From a checkpoint of a small transformer trained on Wikipedia: learned positions.
Each number is 128 + 24 x the weight over its row's rms, rounded and kept within 0 to 255. Layers, rows and columns count from 0. Numbers have three digits each. The size before them is the row's rms in percent of the matrix's.

# q: layer 4 attention query, 128x64, rms 0.122, rows 0-63, columns 0-63
# k: layer 4 attention key, 128x64, rms 0.117, rows 0-63, columns 0-63
# v: layer 4 attention value, 128x64, rms 0.158, rows 0-35, columns 0-63
# o: layer 4 attention output (transposed), 128x64, rms 0.304, rows 0-35, columns 0-63
q0 116:126134106120119139130103111143155163136117125108144125159155149099139154112120155184180107125153126097115091141164110082154096138138129166133170068102145132115147113131140144119095140126112089
k0 107:151130151142146171115138163135138122095138152147128129111109078109137163158131128146064096099138136090154118080143153155119117107130148114156126139118125096129115144108130111113123096181176152
q1 118:169143087163114165127163104099157160127127138113152115132158149146120146129099148112159133092098166082133142095152129146106175112135146128162081130144109119132104161129127111156088143143134137
k1 122:120099143121137138122072136185119116136143119152123085174114120128138127128134147139112140119172175114075090143141138085162130154142128108111124150102130102125144134126147157110184133085123117
q2 122:090133092131107137152157092114121112094127123162097122153110174111111089133128125121136129145070164147112153149102137134143174117120109117170118130130106159165122144137162126157125078115140164
k2 107:145109135134126094147121124104096160146114146145173087136129095148128143184128130108134134155172122088105147104139154091149076131132118123118113158150115136122124135183102178103126157104124134
q3 162:098166149121141105148140145107118136150120093151107140102096119101104138110188113111128117142083079111165171144118155114132093140152108097118131127117153140148132092113139152085135107151155165
k3 148:138128101104101134143139101077131156133108108131134130147108169149076112152096154110173115160116119152144152120134143155152134089137114163084108155162124130102151156122168090124108109122109156
q4 108:145176100122154143151149149104143142119127150128118160118138182094151146112137137106162121127128117110110122121141135151134086157120151099087143133105119168107128141086191125099090132149105085
k4 101:089110172159104118112141121106124141130156131151118065147127097137095087164100137116114095148132139111126141140111131145109131062114109150141110116151116135186138129130114107162168113122137163
q5 118:175123159106155151107153153093154120094109137132145075116106084153119110136115130107083154133162179140159124120114123097112146125122086110112087159146114135118095114131097123148147109131152133
k5 106:145140092145138084137133091163056134163108091081123152141146127113127148093150135133158155115120120092125123113145137074136144146115145105107164138150146118168142119114126141105132155089129140
q6 083:155127147150139103109141105130111129132128165124076095158128124151146057103103128089137139140145155123125135112131131160127074127134142123163135158132081143091166107160079137151109143130128135
k6 090:102166093144117128145103111169175136120154104131186103136164158067145147149094116118135118107117149130136128112112117102112148128156127103125122141143112100177097167125156132100110125106116154
q7 134:100159143118141147102131158123103155164096138129140175088114147071145162102145130163122085157087122108126164147130130123129124118137095124081146087128143137117128149089158143128118137139143166
k7 120:120100145103078109144170118091127089138185105137103139126103132121118117136097139121159124155156107146086128139126122195135151116120144150120125147163149141115128109129109070108151145153152111
q8 140:146096105153107136119123096123148147089168133121129072128117133140097145098068115097150148130177158097164133120177127103133105156136138143110136165155126111169144112123093113144130134134130111
k8 128:120159132143184113119124152148099127131093152110142188147171111109156103151131166125131135117085142156103117075110125099127129125101111103143133141107138116114109170159131151127119124077099145
q9 133:153141133171125150139118113133118118109073163125114087168151114185134096162125110123105146141131170125091089094137120119063167136146129118155131132109140119118166108150138133158131133144122121
k9 136:083123124119142104129142131133126153174080111101167154130157116136174142131158140095148136104106109123148139167124079105174141176092111126129131092097107131152125119123108162127120106096140144
q10 122:077128143108094108112160111136144147113135129094150099114133132128141100127088080140148133136149116173126160128126114126181145138126078151122143129160106143159116127130155095129095108076157164
k10 116:177118081134111113189126141142129134163121112135152151165105131104123160143162146110120138118127154113097113116099156130118122104139134126111160100096196106097099144135089126116116117155128093
q11 150:125146128126106117077133114099120119117138097187087096109080132144087111122115135092136146159116139107120167142118177143137116093141110111108133169151155139179151145117137144141128119125124171
k11 139:123148133136167145134117154086134158132118135105166144113137140131091100113113132077149163135125129155125118101108119114105160133138129118103093172153111145134116153168082124093099164120076167
q12 129:141084148113107124153124139180123114127114091129156085138085137168091101142142133101124157117102117157140102112127160126147132145174143157126122130150078117153131132118146119092135075099151149
k12 127:144169063141141122137116140126126117131113145148083107130144151094145131097101143170151128144124157080102146199166105151147141125127134095086127138112135137104127151136122136111102134134097158
q13 117:092152142121126153142123186120148200126148112157142104108132118115133160113157135088149139108161112085127112119153103140116124129103113120111133118110169105118105138109185096132097140135104097
k13 138:132124110110106119111140094115094099116124117163130125126127101137094106142160152112069132137090113160126150168071170134152166099122134149147130091124135143108159133155105125168178112131123136
q14 113:177071132143140163144109145140158124120120153136125139145144164134140120125146120133121154103142117092136083130156110129090112151153123185132180118084142090116138127124092133159104118149127085
k14 089:084112116155146125092131091134123126099146143124098135105141107099129120142070121170183104147123153133131151132141118150140107139099187075179119128111125172149139122137137140113111121111136149
q15 120:111161123103158111122131164130115118147134091139060096090118117115093136129138134142151079176103097097120158176121125150145150129130141129086129102163144127131132148107163142131124142109148166
k15 118:136134181090103145123159111085150125125137132147138156135115152127098061124126136140138130146120106150131125100114162177084130134115095129118118174115109180114143106139097103107168104139133127
q16 110:135153127145137096112159108109145062130136141117126149112148095144161139156184111114171130103105124143118160152096090126184139170124118146110095143125120147160125118150128137111123101160096119
k16 118:115106142076141129136112139116132152113130087110120105141086137161126109128119079160132156144134137130132105111155171123092097127117137181150112151106101159175102119101141118129106103109141186
q17 122:135133097130121172108119103153160146135135158135161160093161166142117137131156105168092125124101116138163126106080122139118175061105153156123147121106125101094111131135135154136110104143132139
k17 112:136109153138144151142141143164084112142129100127095086134109099119083121119095142137139121099155118143118088106141135126126122194139145109172163109135156134145137102128111146126153124143148055
q18 118:131092158162133116165093183155157142158125127123103184114107125127119124119142125145107134116139115100115070140107113144134127127181126148102159166091137105093122095089117107132110154130124132
k18 107:143142072095129133098124104133139112123109090134112098099122155121128144156123151134133177166128103124150137117153077146098088136123173101142099115141124133120138164151147121132152089173130171
q19 136:115163143155140130116108142158112136116105131121145139101161128116133147131157123168082116123101073125199128114099128077162121140119160133135134074087122088141125129126105132120143136140168132
k19 138:126098125095137078116132163136127112158109081143089142158080132147121116141095145151134107141135128156098134164170107185156120118136141068119147119156125139102156109106153115135131115150141131
q20 095:168121105136129128097106119158121159123170139141118134105163127113093117148169159110143124074144148094119128143090114146094183096129140107115144123108125075103137099147123106165126122131167141
k20 106:095156171139113115082119116149125078145119125148123110131134119162106141130084102166105136158139112164135114136151150143157130155088177115141117112115093146149138152127133162091166100098121105
q21 113:125135099140090141094150128130120123117138140175132151115101110110124143133110096181127123151091132084155144082132133134137179088178102117137151106102158138130151134121097149137176101135106108
k21 109:145078159092143082147139101108132115121092120109094135112092133151150119133112120093128162117128131173107137161105115132146086172093124180102121145138131125108106102142114119108104138127141179
q22 107:108105171108116128179113185155109127127127113122109095120121136106157118132136123132105067148114138126151140140154096099158087137094131124136128114133108133117074114091141106124120171154165157
k22 109:118125056141120096157126092117150140135122122161138163141122159117131107147122116155111097142129089126118128112139134173095131100163112110105159115121140142069185121152133121132139078110128146
q23 113:131149172155107123115137145149107092132115145097110128165146094104143101118102129118113068120166159143111083134158134146130112147146110139172144138136129094137091118137057126112105116132157140
k23 123:148115082116146097159096095146118165124146125096104169104120118110114165153166096126132155111122126140171126113098132106116149113121125093151133073137136157114104143109171126159155150113151097
q24 128:130159106100138121120155139112156122147141102179095121076125152100106095136155109132132148147130055133146170086096179150130157115147089127103140130142168129112137117122112133120126123137128132
k24 120:160124168133130164149139077096097172106150117108123120170085140125064115127104120082148113140114179132142112143115138109093111148130102127132113168123151144144146115127112108152120118134097123
q25 110:162111102134095161074116138155157135135157091149162123143107127126166180125135133133156098112138167079154142092139128140148098084112160111146100138094129124125114149117118133091101134145134117
k25 105:121163123135158139152106131126140099111143129131104124095101102157105118100095112170055120130129114200159124142120158116082139113131146121116162119127135142114132094117132142099177121129111152
q26 119:124143123094174114119126140132162113132178083116118106133073129135149165135104061121131116107128131147146126145095115114138081160106148107141089135138084143152119137111147097110115128131102159
k26 106:135141124086087146164148103111144124130122120123136129137139131124099096147181152165119141117111097105136176160155147111078106096139107136084170110121128100093122095140168153128123117147151108
q27 143:073149136119159092122109134087131159131118085165119148122069141120145167163128120126130123163099087139172159148104151107139133111107131091099112114139131174120124139141147147098137111132127141
k27 128:144111133108109171158141118087132135177114148109144104136136146139065106105132141060131114124110131121100153137153139158119120128172094123103168160122144107112161139110142096144118139169123120
q28 132:102117133113128145136138144113146121171111091121150148131122138146120166125150103152148101176087091144109176119143177138105131104152131118104143109132132145142128093098186153071108108114133142
k28 128:132132135113082153157141102068127168139137149126100157098082132140106127098088153112160128123120148117158133140136119142135134105121073156105139126117173126088145131135087110127155122139161092
q29 145:090111128140118170117129167117146115154112183138150172096111117147120163116135130152111099092118120177138148132118140134117113114099112098115120115104161156083119127095174139131117132184150118
k29 133:113160143132150098154158106098105150133127096154113099099115183115084105099112151094156126182131127124167128126125150119141137095120171148127169069150130131112144148122122100142124112145121121
q30 118:142149136136116155179136110082083108112108148099175114153121121172123123130113132128161124151138167129136114103133104135143104148120155141110092128126080120192140157151120099138081130154122125
k30 142:136095122165122147122129124169140136123178130131087121125157152146140138116118105137127157111097161120097097114086187111139177131149121088149154112128133089096139145144105165139137149089102119
q31 118:115096156117118139119113176105153125125162116125093170109107117139145132142146087122148114135130114090153117119148090145093111152141098161123119119127151149159084102104113096081135145146126190
k31 114:129157106103116144126112089097162162115105111097160173130144163114103128132134127101156120125144117144118143108121164134088110134106121151115170140107138144081192104144162136113099101092127109
v0 104:094157085132123107115132143102120133107150129135127116125126118136140166176143123129144124113113194187092094126147142121146116145109140127153077117120077176130130109126105123118173119159126110
o0 098:166083148092122145114148118144162125116133129142135127132122107144138089119094152087110152104176090101157165106157127125109098128124104125105149159179146104190113098144120123139113145125137114
v1 137:114096088127105112130135183104106175110116168117093138139157110110168116162152110155136116172155149142086100096165147125133141128144126114107124141100074129146140105151144104116133131155128140
o1 139:129123173129146137120118099172169134137156115160152115099078139123123129124105116096108140097145144105190162107107113112127117146120087161141126128116150114138129111095066142160146127162136102
v2 139:119148156132134111142124148128115151143066126147144073157145076148112111136142094164162158102132105127105147175099134150128133128135112103115141111113107138112114153106121080122121184119112166
o2 147:133119089122115129123109102120151152120185136093121189103123176118173199109095161139150102126136139138136146091132119110134109146108131123114142108134118116090139108134152141102118132160103101
v3 137:135128121139138065125163153141075088130128127073097118111119148107107098103171121144111143108129124137119173121160131090122102121116105170129133114119138169155145141157142114095144146108143161
o3 139:110130122190096196142093124114132126123104169151117162163138118157139121124118116120114095144125142119144115117109153150104118128151167091136115128109114079108174123088095134167115132143128115
v4 108:131097089142153122112165139107135137092117093167136124106135105128125135107136106114122116145120126158099111117101112091119172116103132106148138118110067156137114182141149124104189146171142143
o4 114:102094152105097150165121103163097124152154143094101137148127163128157125151152145131118133099117115113121145119143130150117114189141112148134144148139172112151107074111088105153114136125113072
v5 117:109113122075104113169135083152138107167180170122123113154112160113137137103136139105135116134133136118128137117137127167122094171147119108113115098144165115135124165179119134147089090093134123
o5 131:159170121138169143099142148097109101079109103167155120112146108110098113141149105175108105130136113113135094144108145098135106097135156167148121155091109117126162150104135156125143114152112164
v6 133:113167129123124137133084128117170177075170116101099091157125112116125179134106099151090166130107134145106122112146141151118118144072144121108101135140141152140143148115110135118168131139156119
o6 135:125106132107135133127183126156133121147072142170134155096161157105147103135111184118119116113151112142114160115116123117124155109161068119099162123130123099097115094154154140134093152124110130
v7 102:098158140109108118159105125113131084124116151128137114149150104149116143183098094153171114096123150161099142168107135157173107144109110104112123115117088154127137108106086124114131158121091101
o7 103:198099108104150143112120136120177164130153117111154141128117118118157136084118168095139119112158120122166103086153103115091074106110128119134124147148129133124096131132162144111115135167139120
v8 156:104115158129159106138151147106135158089093122103143141122154103137137137098137127182068174118114110087128124122099166117108136113092140110142147154128121144152167098145148096152089151142124138
o8 150:126143096137090154105102108179119124180146130150097133117108152080114129147075129141157077123145164152112156112151135133127139095157100097129139114133164142101130138114124154103151131099140146
v9 162:108141136120091141158127138150146162108151154101104125135109125161136120188185113126138169147113142098122105120196114172128118107128119114106120133098123116116152116107113093079128127096149121
o9 161:161116130129183126096143126105141090122144151162147127081131112130118133113093143119125112102144111176156168137061136108109142122079120091144136119129118138123111128150117152177135163155117113
v10 137:150153113117088131104090133145094097103149104153084086121113122102135134117137108123175128104109150129169124119133119149081162134119119179136142149128155113123133165109100140138160104122150182
o10 140:091099128135152117127151155111160141125104138112174177137117164171133120153140127131073173132154090137115125128112141118150133095128154095082128142119118149098124121131160101141134128080112087
v11 120:158112118139077146079130155129127165101094075159102126113149115170147139112109111142120113127115102126144083122161088112108179117093134126157138145110130160137151181130121116146125116137125135
o11 135:092123164141173110157122133126122088156157151076131152138093166111126114144144140126126109127124109157121179118112144140139106159129150079111145175138097128120121084134092117096137153095122120
v12 150:123151087122147180108113158118124106128131110085084163151148153147102166141090142141122117134170126150093139127131162096136101138112095157141140122134112157120119114104117120115156157117163072
o12 143:152091136134125087161133101112139159154125096161120106160147119115155091101148125090117174136102126098157127117164105139085155138147137078122142143112156107101152112159106173144112116131128115
v13 140:089147096130148129128142141113122156171099133136138107135129135120145172110158136098170069109118161168143086129124158142140107159159101127165098129148087117120104120123092090157127120132139105
o13 140:156119141098108110088128146134140134090197102158126125118117144127102109138095114133103185127175120075102153105141138115128139121104150128095172161136136124155166124124147143103124128103112143
v14 140:131133126146165107096172111151131149160090095118194128135098116148095112176135119117091164143106144116105130149171098123156104110142080119129122124106123156119105120127161102103132147123119104
o14 159:135119150138102127145115124084134111107163163108063110121190092131157147088080147130166094133117124145088152156128130156125135174093143132134131113136119112146138105129113145143102149125125145
v15 149:071149115120168126165129127114108057127149148077125126105131150146137126127122131183135136113146155110118136121136180144141078141104097148141157150140129132148160097129107120115090143112123123
o15 165:196114097156112133089110144134136160143134098169124152138130089115101108099111109119119123119163111138158090121138135127093135057137164089150129117129161133110154134124129147143157130112135158
v16 113:150092169107099074149145150133137133172083152114132175154149132122109134110116149132114119135134113125122173146107130100113135151108161125140131107128103200155133123171143139132108120121095097
o16 126:120174108127133162138095102109118117123135121117142102162108129100145135149139112133141076133115168080128129122165119123134072152163114119148087182126125102104132162098116149123151104151162153
v17 113:150173111140133151098141145125090077142115095143120167122149143130099140115145113126139193104133108139115176139106136087122135100109075179134121115113107109117099111138156123135156160134138138
o17 112:110084127146132104165108109113142164120113131109115111187118113154173117125109154117133133165109137124145092126174111141102118165142146086104145095117157158095161129147119153140110129120113077
v18 133:131079118142146137112128112126112153132123146129149145103141150110131076164100144132114109149157099136144114127117136128165148090182130103087155135139179082110115080118151135147101130116080134
o18 134:111160168135116103130125155144144127148135106118113103097125092128106163085137104115150162125108168148125124152117107136145157126084120178141102074107112149165117148115115099099135113156155171
v19 126:097152114120169163142134118132148111142137150114134118147103114180138106154139176112142147125165145100077120157124120141145072129155136137149116114120140134074128126091124104100105124080160109
o19 133:177127073128104082110140095085091146105138111152120133111173103140109146116128103135142142149098102142158141135116139109104158115101158096144132097162149134156135132177135155145144112157121116
v20 148:123098064151161150109151148118109122136090126160156128097143118122154081129125122127158093159153152125109098121122117136139141114156115127147172156108080099132116142122156114139110134164115182
o20 141:128114168134097095134104120145120173135198110079112145130106131143130143110140086128118161105129105122151133140124133134129125149095141175150122110135169156146127090104084112152163116104126095
v21 163:133107099101097117071142144134080177098128108125112133164145114128146148122137147121094146113131142114123095123136140104098117134160142135149089110116179155120153124153140095196108123134155139
o21 150:102156140149128126132144093117181085133118143144127119109117146129113101151098094144127129161108128132141182114144151121159132100137135128082126155112104130163152135126096189064137103102125126
v22 113:117111124111134154150108132128151175146114155087095131139105158155127123158160185138118120133168100110113125130122159100128130112154156146114138130164145165094119117091132123105114113067143080
o22 120:116161094135112095133141123114093114132129091169144125092153126089111161107135088106125156145118156106143188130140123107141148138113134067128113127148122076126139153149118130140137123162168163
v23 115:121120129118157106102142102138132110119117091103167125130103125110111168145113110141103107136081188107166112118132146165124136153132081108142187181143108117157117094121121125127142124160146110
o23 131:148104155113093151109123167136152136140166139138094099119162126116138109115092121128113150100163118119057126147152127164127158094118128153127129154111157147118106128093160123142112136062135150
v24 140:111157102137134167122129150117154123176074132150120167095143148129133128126138135144132144142132123131127114119117146120127169112087097148172159156136047107139104097143138106150112096135102103
o24 148:127103151113151075127107134138087151123178072133139094155094118100128112129108142112119142123167143104125158136157122118125092164114130084127154133148177154096155121142116131143156141092144140
v25 143:113147146120146120098160129127092114133126097175166116152107084151127138117148122121125149098131154089126109130130114119075145146163106123111114100104141149099106161122098102176118167153168162
o25 145:120120088140117140133113071132174114106156117085107149138154159136134141142089117161155119151131073159138124126147146118161124120115171153111147134135119122168143119134145144091115117102082081
v26 121:115121118121153118115183095116163130128152098140162135126107138164151168063154134100084117122115135112119100105136101104127117149135122108157094120127136154139140174177135133158102104149159127
o26 121:135147129145113154133116135150069083107131142129091107134152132093085085160131106167141085155118087127117132136139167144122117134144169144138156167137117117177142114107108146104118149100111138
v27 130:156136140123093135079117140141082118125133126128115174144132133127121134179126180110136112105140154123166118147121136108114138126180160150137114119121168131097130051098103129164128116128126100
o27 135:119135122119133109124133112099195116132115122120149077147110106171123117129115093101135185151111138122135142136157118131148135098104130115100094142138108161174103183154150131092135094116160126
v28 132:140152128084074104109108137151082115149114133122115131176150126092087158171125099141151163103114149142136166153115157146117130144135077131102129107126113127137097090143124102162145149128112123
o28 144:136116139121164139123129128092216142106133119134157106131119125133189134103088151117114130131150153101132118115166102118136088121119116142098114145087122137084146157112155176113110114134131118
v29 114:103155131121126102109115122093142131100171126129114120148120119126135192153116141146108095107130159161128098125118140127120173159129167108096116132138147184114129113107060153145157109146129095
o29 108:132124124093116145110150133177160111133105095138150121126148145110112102140106129102126169122169090111120165117164121115137128093127113131100138172161114104182084128126181099097101133135143139
v30 134:106126110134136103150181151143101143148141140112121143132120147082121151093203112082131118146102151137144122089160145145097114137139097126119113108101096095142121133156115088115150140135172129
o30 137:134124154122129166091120112132140100096154139182114111137123133151117092170089118160102146101155121102108117138087144118114158135124124155131155147084154126126168126096112155176121129127079105
v31 125:129134157125148183145115117145191146116122116148140142144122101134119124092110160095096130148120121076137115131085113141074127138111192110177144120127120121124136155105118128147120121151168118
o31 128:121135083089107104131151077126060126147123121122122119130143171117131118179165119168145127117098115134103146142129144117145144121152090142139127141149163152118094131174152143126150104088112110
q32 070:142109142143125100074114127126158100133111146109191112136150104105134109096117118111127163172138146149130106137133115128179125107116135138147114138173112145141118158160110117064108101140132172
k32 082:142125130154112107149080146183112095081131148119098137133113142109137151128152117176087147115112089101107102142127083129150120155138145091125179137165143128124129151139121134094144129154160151
q33 068:096135133192100135114147127137163081115137141111137119141122166146122107134122101164116113134118112078148105099145149143108116123091208151104135157115150113162138118117123131103150103144114108
k33 069:127114110166126145160084106145131152077132096145159115158125158133141123131149139138107113115140108130083114053150130133183115137129141083099141125161111134136118137103133109155156102127130167
q34 053:114089147099163138123127138128139109112128133141151156160154128139149188156150129119146124164164118089154156153154113161117089119125105113098101149128102137165164122122148160123096107083101102
k34 060:131095171081132119148143104103130117153128110137087119135137127147108111178132152199145126177128152104131148136095114105119133101122095134139092134130106145113122139125169102135076125099119102
q35 062:124133117114136136122146134089136159083156106116144152081132135124139170089137136116105157118087144103089147150120169111154154173104109099108084108116108143094105154146117117130099117172109125
k35 068:139169129131117123132164148145094151140145139150125109113134142147066102106087134140101130117117130115143147127120177166109131092157137076130126086102141118150124163075110176130121153113108126
q36 061:126140120113102151154149136125131105129125149166096101170097126129128104168134131159048138122131135125151117118161133145083148138140101140113158142156132136143102073089177126163138115131137135
k36 073:111157110126136116161125114062114150117122113109144148167151152135139146163120143099132097134139160167118140073094140092127123141114104137125068115105132137105150116146122127181115131115108083
q37 061:151156121138117116085118113127135145115111121121165122144144120121144137144153131150097142098151093074144099114176144073136079107160163133145114145136145072156138147168136145093130120148127147
k37 061:144147161161139161116114154161128109137130143137130112072160128107123125119125123108084129114149126095161140128164131135139166148147126087099158131107122122142143167112115089134142076192159141
q38 069:154159118103144117125139119157132077077141133144097118137107090130190133151157098143102158128154125126128112150151134144144087142125171137138141122120087150163149127128152131102110073128111161
k38 067:165130137114152143113163117112150132159126142136133116120135133132066109150113139125142093124172141157181149140125088117075106113141090107132114067119161131133151143088098122148115127164118136
q39 077:103090153112148102164118163116105146128148120120096139114136122122137103101105127076151131170113174133128139099119077145108132141099116098150157101159151183139093123123105128140126174117108134
k39 067:125117099090136129111169146093147120113103116110116136135139123139133127122158103185140135161141124136099091140122059125137108123135165163156098091186119114128112097177140144108121137114120110
q40 063:147143109129142147134150124129059158101109112090111135126126143124129112094121133093171116128085137156083130154083160109177152114148140127159105081127128120131108152135104127114119173122102112
k40 068:141148150163153107097144149166162108116122131142132101124108111124146103116145127143134141110115146093176127163160097151136123114111137116132172113107081114127105122109101143065110113192156133
q41 061:127148140115127156124134146152111076091141122151054127129098097157145140151154094147102151107117133136127171134122112150133104180117140088145144133137118151128120125069149141147142099144107103
k41 089:142121130095137165117175132090165126159130088126140129169161107142078109140113144126164104163151161166169136126142111136109124085138103135138095098120151112143145112087111135134100123133104101
q42 056:127112117133100161110150103106115101091128164138103194117138122101128117108124121074115119165173115128119125128086108144123137115119123123121141127122163144154132132135112153087096158077088170
k42 072:103094149106111118136150147110139158121125117108107143116137097101160104167156146147136121141124121154132129079118042138154137147107122130133140099168131189112103154158123134105104137100126109
q43 074:155095145128108143150140137107119162172161101121123147121149095112094102137140161082119130140111138152128129136115145104099140138173059176110153131128169134113143114125132097151139103081117131
k43 082:116135109119142095118136150126116160167100121109161158145124158158117139152142142077098155154124122205126128124097135107139112151129167127118113141102124128116136118163107116118141196093143098
q44 056:122111164142137174160123086122135155139132136157139137101125171114106105098103104104166121127115120144152159156123128159099097113161145109123134163124142102115159100109106151142144127112142051
k44 066:126137145098115152137116117104119191132164133116148183138126159117155125131106153115160088142077142130128126138129131102157127144135079140139104140142112094103144132123127133134145179116121057
q45 068:109106150112098139162106133118110181178148126115095113127133177141112119141094121119119134136095149148115127138107107164122144117153098138123120133164156140050120095152152094163127121137148114
k45 089:094154135141112149122102133113136126107139131113128151167114152122152109135090132122124092124129125128102132147107183073144102175124108147128071168133143122130144101147127147160139187101092100
q46 074:133105134121119159111135115147146059105135155145106095135101117144191108135110088147120127101154142094128126119181105172115117126146164109129121159109094140161133105110143121122136085151145114
k46 058:122116141102115149112118102117181120168157147147079113133134138101080082122088143121159119147152134134158117103123108107142143094150084114125101102151149146140146163091120096151121130142141086
q47 066:103107177159091170135132153139096135119191141115111120115101136121096120144100110090103098151125153144111118129085137171091137125161121132122104142110142180122134129089131117169145140113139121
k47 059:120170131129134147099132139136135135143173068125129146169105138116110101121121137094156143163155116165144135094084137063127131114149107123134111095170142145094108115137133104132088144135117158
q48 067:131153159089123137167113143135126146143159095109108106109148130152133104123095145119150091101093152142105115117167109118154128194149155131152092102142125099099144112121110072160134155146125142
k48 067:104125128122096120079111128145138126126097139188134110116127159117141096111127130134108117125128128116131077130176164120087122145149137130121058138142161116189132159113098141124163123149140145
q49 049:134120140069131207126116146127115148115155140141148104131096155127095145122132147110128116146086132122108140124105119158081147129105095115117135128134096138125115128087164104130090123110120063
k49 053:109130157101131144146127083099102154126112120139138172122103170124120151110155160092172122127086169100127152167105130105130077133133100125167111126097115125110137127115143156125105143100084106
q50 080:125126104125137079113130121139133082113184104116125118120108110156182130124137085147151159110093164128127126118148116127175119155132166144125111104126105158153154157151154123133131065149147138
k50 076:155144098150091110119153128165159094171149135161116100113109155161063110127093139143129135158167097159135096132133156118135125103125132112069121095115147113133152121097133135126135153136153136
q51 064:118106113134114180124131141131148110106133185139148162127106141145106123134132161134101097143130144097142132149141116153067107115102084131118164179118159158119105116103119145148088114138126077
k51 069:143143137130129118123126121094094116111071131119147159115115139140127141142134139142185098165138149122091163077111128132143128136112123082162144169124158143097103101163113099170129152087118115
q52 049:080143105147135155129133102151155046121101134120139079190166125168172119155115124148120150119178133130141112145160117131135152102134149120136120165126117132150130132120143116124152123141121116
k52 060:129095148134131106138079109152136102097126115178088039122131090118132116147152104123103156133138151103122138133114122155125136133098140092113164136165143147152132106126125127109102091151151130
q53 060:105132137098162111087112162135119167125094082134094135127117116119137157131145176098146148108127165160111162174131116104153161179150076116110108092135125130111137127128160122124123130118122146
k53 076:150116116122138137120179143091139130164104112148119136119148098148107150114084141133124144127144166143170094174112127132077146054107134125164113109098124115155120123102113126118121112143149169
q54 057:149111140074135131108142152123105128156172097119131126113170138109122116079154102117131125129113126164104120119090129112126168139112117153142092101134159145106077118144078088133117117147094168
k54 055:128120149121120128111155131145171090047141145150135097134136136133130140088110115140101132156150149120124128160171108148145120140151154112110080121097120158141127148137116183113088141095153110
q55 072:165127130156133180102124139131178105112123140167117105128089108145146110149083138170150144134094169121124154163161135117089122108167112122102161152093127122178129135108133128118100118135135123
k55 072:168142078121162151111137135094119161176104111126170170119128114132104153098118117104177150123122162150166084148143131119109157122083109117140134104083119124138143148123113125131146118145117095
q56 066:163164104123119133155125099159111167082113112124150156140117108129113141131146151097101130113191103136157096115104134121103086117137083167111153133127124106122173143107148171125141154124145105
k56 069:157132065120143120151106128129098121136136080116107117106093125104143107145108121100106128080076132142103133120124142128075158124123142129139191134150134129064104131131159117124104142125114122
q57 087:112121123137146096113111142111131074117135125152124130158101095132197130099110085165122160152117114112162109135144138095116138142081163133130144144156081157153108119145146146113133151133124175
k57 081:145134130083162121136120133125131123121125103102151072118119143119094189155150094129144143134153117104119108136114107117122135104110158166121135102114077154147166159149146187115123094163134119
q58 070:147101152128144151142130112140163111142121152154128099163128125149177096146128099134121150153127123100124122144147127149145140099172144142091147170085111135130157120163118116080095056120141137
k58 062:136128093141124113119093076144127157139111200121109126109139167094115094109142099136129130109115123104123113223139109115163117147123129132115123140108118140136120169109148131125129135137125088
q59 059:063135165151086129140129154116082149127121124115131122169136145159114121079122154119159121148104124113139092100091140144129148136080167108131110122159142152112121111109128127111161172100126155
k59 063:101140164129152110141087140154136123078123136164132116139113116118166137146184114151113117115105153135103162145146137106123141117082154122099135133175076154161128110163125154130128094163152128
q60 056:133151109131128084106130141121115116128100147148156111109151110115139137107116094165097142161113121116123115121139159095162114100107187098133107114134110080173128143150128179118145168144099171
k60 062:127152110119118142133131123141114088082145113127114113125165129098125133097126123164110146118158122095148143100122113135167133121148120137098152085114085114159139168107170129128131057147154180
q61 096:101153148154119150168129120132158079149120124144116114137099148187117114125151083169093149147099105097168147112135129152095148128136140113092146158109115152142117110092135130119123080137134092
k61 090:109113115110134153139126099073118174122137112113169133174153150126113130117136154129149119136143124160096139121097156142144102122121116142113084128116134133093128145120145168131134179112074063
q62 066:136133119077114116089122149139100125128150159129149136122116115156129130114093126129133121128098135172107102088086113140123140126066142123161147103144110154108083095149104094114146182133141169
k62 078:134133125126123124107115130158133066053103159120138134113094129105175153118131100160126133127101152085098106153170124122118091152107156133125165135167124151134127156150138129121114099141148149
q63 087:117099110120111065083131141155135088120148149140138100142126116142156130175102103149122135107177149132103098130145112128166118121099150132171103128129121143122107156171120109107138088144150174
k63 101:167133125152093124113108144173147053109133153127105074140112103123146136122157099160094135146148096114138108131159100139119149151113138114142154127151157140138118155116116090144107086147145155
v32 077:122132095154151120140123132100112122106158152116097128135085137139095158127134135102145164124101118099101128154097129140150155150068130087067116132126147142106130179129164139127104107153084120
o32 059:122134151138105138141118080099143155158140134089142110142183155122129130115100135104171101151130161132102110115132140136146135134162077160139089154121153108120139141166077127107125124077100136
v33 073:122162127144111162123139135132155150157116125107149167125151119126156143114107130125132072131155122143175098113149174119154104124123130162108107085105132057142126140122127148120124154164146076
o33 065:164129129131153104093103159128151104096162107157088099137138062124141130125123121172095117130133111154133089127130112168093127124107183130175117129103117152140164130108137153124150104117136135
v34 066:160126149159090137087124145169107122112148134131080115140118092122110125152090120176118091130141100124187123131152140126120127095120150180151144123139136102164165128123118143094136121159160139
o34 051:123127125095128109171116103072168083111169120119077125140114136140154139140149133148119121136120105157106140149138108191106127139134146139131156150106133146108159077114165096143120091132111123
v35 067:153156134142150131135099132156156125139172127136158112115082106147089129109095110118126095133155093122191109140133152134155122095088130141125146125124107114163138148085105140082153126170146103
o35 055:148130119091127127129131139080143130118165093106101140140126165109153120145127157190095099128154108108076138120173118158120109150143125147112132136115148143073157110112176116144127101098129125